From a checkpoint of a small transformer trained on Wikipedia: LayerNorm before each block.
Each number is 500 + 50 x the weight over its row's rms, rounded and kept within 0 to 999. Layers, rows and columns count from 0. Numbers have three digits each. The size before them is the row's rms in percent of the matrix's.

# layer 13 MLP down (transposed), 512x128, rms 0.0954, rows 58-68, columns 0-127
121:508385495586518473470463487543472506520535540565381529507513458555446501569568650472496521479454555527542519623545477530522581418529488489535456443530448429608478560438524514525396502465467501459545433512495420568461482460528524568572502468525514449496501487596497467529457501387497439533482450511450554512546573378413496609439507500538489449480522506430543458504505536493494498478511
101:531493543489563548508551449510521586521452427526465612491484455472484483558516529518485484521573470533621464546388466441461422482481449399519476532448497579435516474494421454549561427524572496485456468539450593519411502518602453521474539509480494470511539483578460555632574518533519482434643503553510474437469512485512560513508521526427423460482513422499533518513384485429454488479478
096:440431457491482449482453471491464451531486480573398507555440560534566577513527516506569441580452506576548471547530488447536510588548492551470528570528503438511496493460471530521616514475474582524493542397487509572563501406436463424517487505546397430600562500519448541470412545505462466513467577467445429526484440506497408515577466562458485451461621494622456488487526473544497543486513
108:506523427410581402476579404475482553469547431445536552446467528468592548528482537546568456546493526453572520524490517506613486489448520514548593468451525520547534466562431537517554474544471417523509542587504468429460453566493435518509510476546527480451454442463448546396408494463522506467546480499479509388537484437443524513563540555498402554514591450518474466503404429591525481558512
100:484501519468572514502537486542545482543499450420586511525507514415485466514526546496480467449482458555404554563609472401531518480559493475525499538575526385499588530521502459454497461466485444602578427539503526513434546461491414429408491509512555459408607387492547477477527527503502459566562541558517407492507434466398415525437578401507498518503522444571507538512508512545480498474574
089:548474495535472446527488462616624479510467493459495433525468429466458488527565501499527466480533604460435498550585461546424479544565496481555413460476515479613565449410507490489423432489454544584484577401477506515444502442424451529534539504610550475464376545523492528600557459500480493561458466564586549527579450524448442552508506501441454547472508500449492534484445501493547496448552
100:607453543586487502525490494506575532416606461539463475552505513476526523522484469508488434501370560534521434425449474491518437570456523464524488546536435579533520461516514456547520436546554574614462447528565560511574546474475534506488522493465577450444522539483534473445433490385397527443593534404441471484556450534497530503493390554487524522432480562453517493471507622508512453458460
105:477398568451533548442415508485608583531559519566495556556563538454532488537455452473482580520528447501513499534429451447534461518614525488504514504488498510469505505478475425454434350487476517518527548512524464501428531470475363518450541507440441486567548523447493521502399406450587507501450480529561490505471555446543517504449497547577555568543585496415416544549550469565485565443491
102:506475523528541527402593437579445499540491443559495477431508558472462443560492462462496579573551486467531575565503632441426528504475510530627457487496475449546459508568469540447534438484460496531452606435459409524454568497500539445459463552534543484470515507487457489534553382485481403432488420435508467494545496564537449435531586501503552490507531469473504486482622560479435503585460
106:494517537526541463522550491555485516513459586571548513548520466458469554405554449427457419487613483560453524546453480471452523516493482463480500550508520507440518466537609557570495415455490566575480515493455462545489394515561522484434472496393551554487517344497492460509520546563527534577478482493648434507546437495524511481477350464459541529397505441523512543530502528447508482522431
098:471465474447411460489546404511560478409510558525573465613528472471532386596438482545639444594433491503516550537545535558521521598556571511398465474445526467410477451545508471512446506435512579472462484561482472590516516556448558459456496489488494475431604506495498504535507451539589441491423481468486471543492457519518577535510583517468503537529504497506524563448441546438461450473470
# layer 13 MLP up, 512x128, rms 0.0998, rows 59-69, columns 0-127
106:495496501515568557560504524507448466538458576490450443540446464518529536496491549466459574492513518514562554520553493561465487491458498629596517490476497453541498504582582512428372492529573460459505452559515484479556533469469520585516526507478488482522428474407477481389456445451454521579366469426543541613427477513437365508452550543502566520495435579496571460534507469510511442419497
096:432499410421536563524536549430575482500540481610501475546517478476498428421409496473470517500541584497542493423479473504489455592535468533427565494484426516560530569548580529565559376460558448582525605554571521390465513491493569501434453499529556453374474506459429504452481460436487567496528525568439544482458529507555522501484477562483537505443467508468521486550475541473526517439408
106:371469581503529543492578483442462513398526502514432574456516519477496531554526490493446409367494536535453506470502416455443515563559489525539515544505447519461551527437591506524480522451477547504537534588417555422555469426542402547551503589506505479486530457498526620432508507494431583476498507530525574598499391455504520518470483503482416510524615482541481447524442479498508430452523
098:395410431495530524597621547547576552481547646516550452502594460595498475492468526590508506519514450547414474428583493519491530531439498484535459512528485449511564518483357447522482491467499501541555496494512510515450487444604458525566469464553524540386455472477507478437501511479420443455474449525445489525443563423511443477541573496473552456537417480505461473475563432557522503484504
096:498521516551504511433483523524461522545463521422423405510453578510513530581496510502472533401458478426444518477627487529487458528540506569480558483393499628548555462462437401543482635457484459498511442574466556453480477432531543503523565495579529533522490585529448445558547535527575532423499537496565455503539488506472539532526573500406479490454453497479515493464452496594534358538509
099:522554541403493491477453487451471483618462553446600539546432429507484471541510590494462526494589538455512489452589615561514600449502554434495518456509539433433487569480462459581478500446509396488488474488508567409454396455502526605565545554537476512477540399494464498538531491516467543467477452560570450470409473516433468533493491513554473568542506513480481475476458406512483574554574
100:540520604586533522428435517494527549526536501509456471489520490458447622470535512537489550440523463566547512456445492520471479524498441502605490475441444431515491472509508437623491533412526576436497479518483565459550525512484542508449587580438577454494445505538436504570480460408532407455544506482423591495507426532521472493443555482487444464485387553510532471412517494509439489608380
108:470455519473553586539432527553396504532518479590423483465503557558392541515459556530535507464520441488468491470447526473391414474452455507577445489489491571500488507490553509486471547549515485380473492579526519501524527556527559568475477485463510542513541473406469557397573498489404506494571474393580428432454524469569548610566563495507452530553543530534481520466516534603453466414526
107:496537345520426436566511495568473443498555489535451487395420517545541425445530503474437570505542506435531532571457534523485515435576555542457475477424511552490542458409503451521527501460499506579575512539487470468526516496526438541515536482444510503565413617577504442530464553431515516597486535454554501546435549411471446454420499481484470469577365547592487507507501465484454535488552
091:551578346546475440515502460509494452582453524489450536454436443503483500440529512563467403443536476561437440418541405383418529545526600457479485565542566449423503541512520551515442540510506527502517530572463578513473503393522442488498515477506475590553493558552534550577416521446504538448517407522574454500550472614455456469476559486454549534511528529519505435530511545472453462500489
096:533505461477500467484444529449587473509450529522479592422507503530458495505451533586492483469454497550548500528432504487507432503545555433584562516459558583582555513472397503479529561448545494522439540508532501404507520404448516538526495467517566518436518450519451367433533594580389536418460510502557472497473494462561410560410492564442559458563464550480602505464538461540509554405500